{"head_dim": 64, "intermediate_size": 576, "vocab_size": 8192, "batch_tokens": 131072, "dataset": "wikipedia_en"}
Each number is 500 + 50 x the weight over its row's rms, rounded and kept within 0 to 999. Layers, rows and columns count from 0. Numbers have three digits each. The size before them is the row's rms in percent of the matrix's.

# gate: layer 17 MLP gate, 576x224, rms 0.276, rows 307-362, columns 128-159
# up: layer 17 MLP up, 576x224, rms 0.296, rows 307-362, columns 128-159
# down: layer 17 MLP down (transposed), 576x224, rms 0.184, rows 307-362, columns 128-159
gate307 108:518484517516423429390448514503477503499561507545491495552467501504501436553432485478442500521413
up307 103:472543510407488555373498451465471543587477433529474471484538408497583580474514587588515503484628
down307 106:474474544499550507501498547534390392435508467506532572477463432629467556468421510500451552543559
gate308 115:478477564584515505471527528518486524563544474458497502429514404626531460503492460464525560521560
up308 112:564489511477509520597524450564463418492479577511485401551474472574493490500672526510532502522542
down308 123:491480556488587432509496494454565594560474514521509494474584481616562453577563482483591490494532
gate309 107:488392526434512508517540505490554494499494483427501560474515391502631454527522566435463458493511
up309 108:439429494502497462384505543535438510540511549531557501455505484555569491556556444491507446432560
down309 108:489469509589483509489472554455539426506528523544508460557439450430572549404433435532561501552463
gate310 107:521461472468486467547504530553428556543538472441538525395534489563522538547561539464490519473490
up310 108:486512458570404481444456443569398424415434415545472580558492535559483554532523488582574462507515
down310 105:554518454520473470528453569407405476462629467546520469521499444412478494503454471494566555466516
gate311 103:521509532504453431471564497518570512608467490451556546497487431487413571522453502554469624535514
up311 105:516545626505572600519448620515469412459510532491402529487484503532529567478407498411399456582500
down311 100:452443488451478575506455538473520574484442542406456493498511525414558457388608391606485476513441
gate312 111:495546577530504500521513465520535502457517525441477551480504508551460463513480473445520512510511
up312 107:427376491476604541458506557497479558532502441481499515512398516531389457512499572474547524437487
down312 111:478478482496336473510456471484521520427485522521416511426498468463518422566536412480486527489468
gate313 086:543501497464618545423542487511411550513486538470540530514480453487576442530521482441568513433516
up313 090:608516544465508456556478615563488521530531423544442436472544567540571532437580478539587520573522
down313 091:467505514520489552573570537549528479513500513534532618594468361522512440496518405461435477427579
gate314 109:454558410554517412487491513456524497490532515565421414525486537512463424425562531420577459482497
up314 108:513524491489472449452450454475499560560574518422495594531618634445425517462503550547505502606592
down314 105:465442552554569450538560490475512452507501602576513461475457533416470550480536490429533524558506
gate315 096:492514529546452567548504524514593537560512546500583436469512610356475554416491541453487659455517
up315 097:523464527484543535468505525498486612451503515537561539424435524410478553537594600459517502503551
down315 094:578511587521453511553455583493566408513481486529379562517541465476539514459516538580481489523437
gate316 108:448503514526589424470469569508452546499582468485487546480321465591464466531524475495584509505545
up316 096:506500444548497492524429452438506522534516480408470459408482565538461435474503586482559495476414
down316 106:515533528553517418544581549464471484491466535597509451479434500637502456522593484452531573518447
gate317 100:461509618490547512609461547446579526422380504520499504428473499480573557555521439492564413521493
up317 106:515525503475604532568517548506503639521388497521427475557534399478520524574414437552504500615504
down317 109:465475542551459492481452413523472525450516403549511492538491471538599519505530490488505467576437
gate318 112:453530485542545466553556478474488529543570555408568459588547529518574532496469467418535437564587
up318 114:557511534568568584448456555500486542526467494520467501485554340473567427437502543584488577504544
down318 109:446606570431509441508411471551536487356479554537497513526532590441509516527485621513414552494530
gate319 099:532484459445436441447529425526567553596452517648520522517445411531496389525544527613453538441492
up319 103:508460496506437523455514501582462485496446468431449477520478510422531514463546518511543441461470
down319 100:474523521491618546512522474552499545464477584417497406516612552447422428535482459552487580455507
gate320 080:512505490516462471504491542543517546516580377451382422521455493409453503452504493534467513496493
up320 084:482526585498484526533428464481504568440440523548512602467517574488584451440563458425514512492572
down320 088:484481548497542519462494485444508501521432487461491472515547515471570535561550372522530428498518
gate321 107:536493493549388507514527556451409431528548470480485479520515566606499522454513506568491500499486
up321 111:550491565535413499556513437510522454505562520456355523504524500495443560475457533516474555487519
down321 109:504524489538532473572472549485433533508504535518535486463524530743500511521492518573504492566450
gate322 107:537577597483470556504564473424515510495536539424586317487502463542419511511502449518541435533459
up322 105:498452505485462471501537525457605511512465484631535584533473454524579472492546437458618527585485
down322 105:505526494471510578539425442424594536531450513531434554576460485522595516545447438574501532466440
gate323 111:545493564499561499559503479583517521560471492506506478493479545621468550522432441442463506556530
up323 107:472607533502451453518479572447436462447473482443567518467450409540485529523455369522356486470526
down323 111:517411549487420421489480527573514493457560493480470533501561393465528534485493450423446463546485
gate324 106:468590538482508496522505430521640480439523594538582492506542543525565512541512485492465527535547
up324 100:486585450501534379510387455512537428419491556442516485473549605530485517470488525498445438523521
down324 107:510468459529548574482530494460642448489526538554509563420396442465532460584541458432471540534489
gate325 106:516442525403524485519432559548577469537567496522548486463539507544545555518470440531530515432566
up325 108:528545554510547538470627584496483428535536525496511528638548515444423468558457514541410471464474
down325 110:425512550579557498514546512501499387539495579507579542528432465359441504479553425443423442492547
gate326 102:531522574386459498504532576581450515519460424459429485511549489608527434564509505537509566416465
up326 106:444582451461507493562509512495495459419525454416408570514511456544442538542454480458416477518533
down326 109:517451470536581544461497382577506526492536416531611610531494420476501561532442527439568527612485
gate327 108:543514534479541382536479683412535480497510489444548504501484480568494602494517563399420400498528
up327 129:488475481579520499491470395581483552582613489638508472523516561498453465413494412576583554494512
down327 121:540470450468476506576486562521447509514501476587486502496475579524609523460540577511475522530546
gate328 109:476466469582506600506451522573519467481422582544454535493540482541499457649523593514498582471465
up328 109:485518554579591511502475509549519474422439542474558520504435506546444487513537544450495471519484
down328 107:474573550439522491534504527483466580503469481465460451593567436458477578533444400562502482425418
gate329 062:497482523449554465548496448515424481501573444565475525395497505435629509564558507417473516416536
up329 068:558517462496573495537461515535528486453441576440516512577443456541455518421503529531389431552389
down329 067:505569529508456490458471602464459567446495543498526435405510534468425493503525457565499576511520
gate330 100:484483505434515467531464522574564479526407458545519476502586475495524473564561531468577463461503
up330 102:423465563569418558514505500514522568379477526495429427493545577495525478499398406528525485587495
down330 104:448456581415553512468498419408527507485457615563489498473505562468483591534480563551578505475464
gate331 112:445526592506448490543483474469420529508525530396436475355416533541512436510432442513470502484477
up331 108:513478514543436453566472549547613517454491550428495451486575527455434522431534422564423423505473
down331 109:507509507517512463543491443473418541561561508480471566474509515484471540539461568525590457406477
gate332 038:475447402537539510557446551566433483480428476507529514455515562486476468519500555479544457547485
up332 038:453427493435456512440494449517559459470493494511582498505470436476538567499410556471487595558456
down332 038:574488583507579550508530639486452488485520455511491468496529563405445408505441459445397509449515
gate333 109:513527423454480552454503581486491597586428525431559441458438472495540539457520465532550593459490
up333 106:575589572483490496577514488500540566579427544484544559467489511525455550470459472549551483490485
down333 118:440527483485458527503473507486393556589463584491526480492480473506526535473492526496513482536495
gate334 106:536584519508517433532428486574448592520524449467440487529433532554428498499513572518535511520556
up334 103:441495433582426511540439433483488484508496535503467527630408517546466537471525535562450461551560
down334 109:451539528453474533538571595537537479436559449622518467430519503627563501524460447426484491512382
gate335 107:544463489516474565515488548512507585588477361547458522586411533516498461530517547399525598524539
up335 104:507475498455464522500501482480487596481454502451491536538436422445520559423504518455567471526636
down335 101:498411526495573549549477533521535526498502389535511574514498555494489436435539543492514598446496
gate336 116:614544529455507456575510488515545558534461474592543538464399464511455534566445465535495520424525
up336 116:541481487532454448518514535511512633559531501548477525500476428367521465511553437539494523429539
down336 118:517538495481589423515562520507465525558443415490497514513449520434538491491573506551550540449523
gate337 112:456549524536460492570493493537491598508472473494469532553520509595424546427485501544547517486443
up337 115:553469505582439527426495542479478618572513456487507542505349539461422500474536492512640529584455
down337 112:422520443450521467394525371518473395509488554559442510523511527476428465464534482510578574454554
gate338 115:427416503414506530580471438520483438563549514430526491594575491543377522548467576434527598495513
up338 116:550525447506488520522614541505559532510532449544498477338425580487487496498519432540423551501479
down338 114:528508383528558547463507435457471545492589517425464499479476617473474461480450466485499499537393
gate339 091:486543387537501452540474541520431457575560512454441431461470536523468476406518535550455437591447
up339 093:545510529556446440477485461525486401458481536433507466462515575489548421411439596517470512487496
down339 087:587542497506595490452418560533448554566533534573542517528448509463452499449550504535584512513567
gate340 112:567427513462322509417458571513597536481522428625486434472456519589429475455488515545497568595568
up340 108:550502544492409439537422533478491453439541451560471471578586566491534438487533542473448534600574
down340 108:474432551450496471394457513565540349470506485603477467387451500559545522458539486455541572512415
gate341 108:541471468476484555564460574399542481405512542564405497480488627528596563520524465571441558531574
up341 110:456470478588508549470532472520512488565548476386583493581485515571411577519557602389595437399434
down341 106:473494548597490513460470552548497443478517449457435441484503571611548497577495630493438574420444
gate342 097:580481425511424468477497570410509463528528483506529569645394415644540569555446535481521482537475
up342 101:562503558346495517494494466539512464431502514499509484535540497457479549453572439457439601538542
down342 097:506478519455475447491541550480487516542542452448542479511415466604483461521478605409520413555528
gate343 088:510503475446517470542545499497514568553467510475572540434542447536472484561528436512387455509516
up343 087:485463549566580517475556512486418584578441564484436544509477541498379450506549445556636428460489
down343 084:592454503527580500432494511516576523536373549553553603598468571638533572521501469426495572492492
gate344 114:506560500460526443496454574557551505340457565481570491486554581539474512546449578434420499557544
up344 113:411490470454508500478451511478462426506521505499419467562439493538468530591518430502512591447452
down344 109:552429513475485478545421507532545549474601470525499472457539460578420540533451589492430538538569
gate345 107:504481481490458530524451464376453519438504450491505542443635600513500436465528477450501563520478
up345 110:565461465438489462448484617558522472493457532515499485449429492529437561390423490532507471446537
down345 113:581421456511516492613498598545455492518495455537436612510511546474547520411529495584444504426528
gate346 095:535539584526591542554548516572428498491441531452488526532503577570595547385579543554497468470494
up346 095:500543454503469438574455454492574510436579585566469434519531495625502502551493416468475515525439
down346 093:528543447428482482516494493426447418496428441558444497494550475436462561480492553473438433448533
gate347 111:479424462528565583446497466523530514515507411546534443448470588578522435444536428466471567510421
up347 106:533447432512484521504531545552459498511518411484442470406522506424457458498547446423547541495475
down347 120:541469539458471430525487555558466512425575723547434478542533480359546509528466523489445483496484
gate348 112:459443579494430528474482528567491487477466484461544404441416570517486585540533526414506494495496
up348 112:430523551506429492463545510472437584467471502516525479501421533455418516531643469559446513472471
down348 115:403545518537547522403484607562533525461485465452599459425461461482422611499581544472398499506509
gate349 120:474552429497493447483443506525538562510543548497489563541440567581575565546568469565525461587461
up349 121:421583544594434527507454476422520567489561513533588463598487430512495501526547526599484458494545
down349 116:498547569494476505452394541559460466483462478488516456500462499188478499532480457568530510484490
gate350 101:434431462589602556419469467454569610626486527544511480452405491421443520476486426499416505484464
up350 103:570492520563463527389447544601504511571553515492422549504516528444484537523470501411554443389543
down350 105:520626509417518546648536539496485516489526522467412454514523601551499476441532525531643531566495
gate351 067:575466477470493540503528485458455493551397515381451515476559428423526481476479514485516457488626
up351 070:450535512483501462544489397525573477555545518606439428456388585510458500559509533456473477493445
down351 071:499458441439535631499469470513529434458526451611518417477473454536503548455529511522573472466487
gate352 112:482394565564552585493508510492528480422502492536439508505490515478604509521529456543488517490439
up352 112:559412456540530509531509523494523433464467546491490462470547457524542415475476540498542484492521
down352 106:566484487498449453521482513416513487560513509445565589485418590505460555503467448539397519441611
gate353 108:454594468546479448520496474491425520475488508492460484472509473502484439524564523532542561582495
up353 108:591577470570457545460507432513527508519463421453513500520607567521596607589502511525440524442532
down353 110:451476469537568540519541446539509432440416445444591542401376383505437435550432506510584520517485
gate354 089:574497471491476554489558527451499523482411487404471539558523449482470522557542448526534508461553
up354 093:463487513511574613463532457501481528449540511534543606462415503504529504472442476539580517420537
down354 089:550414498533442460469527447484477484487559514452427534515497489574581469518507514519483514556568
gate355 119:516493528530441472487472495478545523521508416494561440423597511493410491525424524528556602454617
up355 113:456440472514566516509420505489504540489570461422455527466492470521554549526549477573448439565430
down355 127:459527412476441494486570493495482524503521494458575475435541496892527564450501489489464460540490
gate356 109:572456540562479450587469403527477498554479586496509505577532454607439532601488559443460542527495
up356 111:545455480503519540579483518467500521439513536517441567473431530372512586516496541581551501472531
down356 104:625527424589477515520501560537543462493535469386529474543521410461454461521523454486466451484528
gate357 119:568513486456472549543503598461510464492506503523392498465490414572485487514523580539411509600485
up357 111:525506589506438465457611403556514496428470490479500515571412524506468515522475448548539463480507
down357 112:522473525567499507487420426510480409419574416496548505503545537614523425582523436526504528450466
gate358 083:504486452525530570503427552490497548581473560422454480551585452456452541449449441525450521485526
up358 085:528468507424519461517481558451474480436518523479432532572446520496389482549480492440479474562474
down358 085:558470481433479505524543624509490555513506549550510513504535566429549514607487534564510505505497
gate359 110:482491452513480527522516490518507536575629517422439541463540611453455484479488480519442525565523
up359 108:520470509478512431544484458446459552481436569550509553514524543506488460434592499463414513461557
down359 111:409488492448504446572574590381479484514456422469495514515525586554416518445438581472536455475465
gate360 118:495499574544467551504498556457566570501498540551503430523542563520522460449558582454470511535499
up360 114:482524495504428495453444538467447552426478559558447591508542509392456494490553345500519478476576
down360 117:455529449543510504622459577438477463555496444556434526495461408542369462498558342537473547409529
gate361 040:592547495447500468522538557442509502545503439565480472456421499418553546557440442445597542474540
up361 040:351501506508528527493505521488522542577537520536512501507423607495569450478500508462411518522545
down361 040:568460469591423540533451551532485430455438585473478529635605604490470491520546512561603541499431
gate362 103:532470540360459510401504502461496577466422470437451467436487447475561396544502431476556572515455
up362 105:460425464463566498406553523471551510517480496495394450417459532586460507441499548520452479479459
down362 112:510431424554464496443491456549569471498509521594447496510425415611605494444423418580553515439535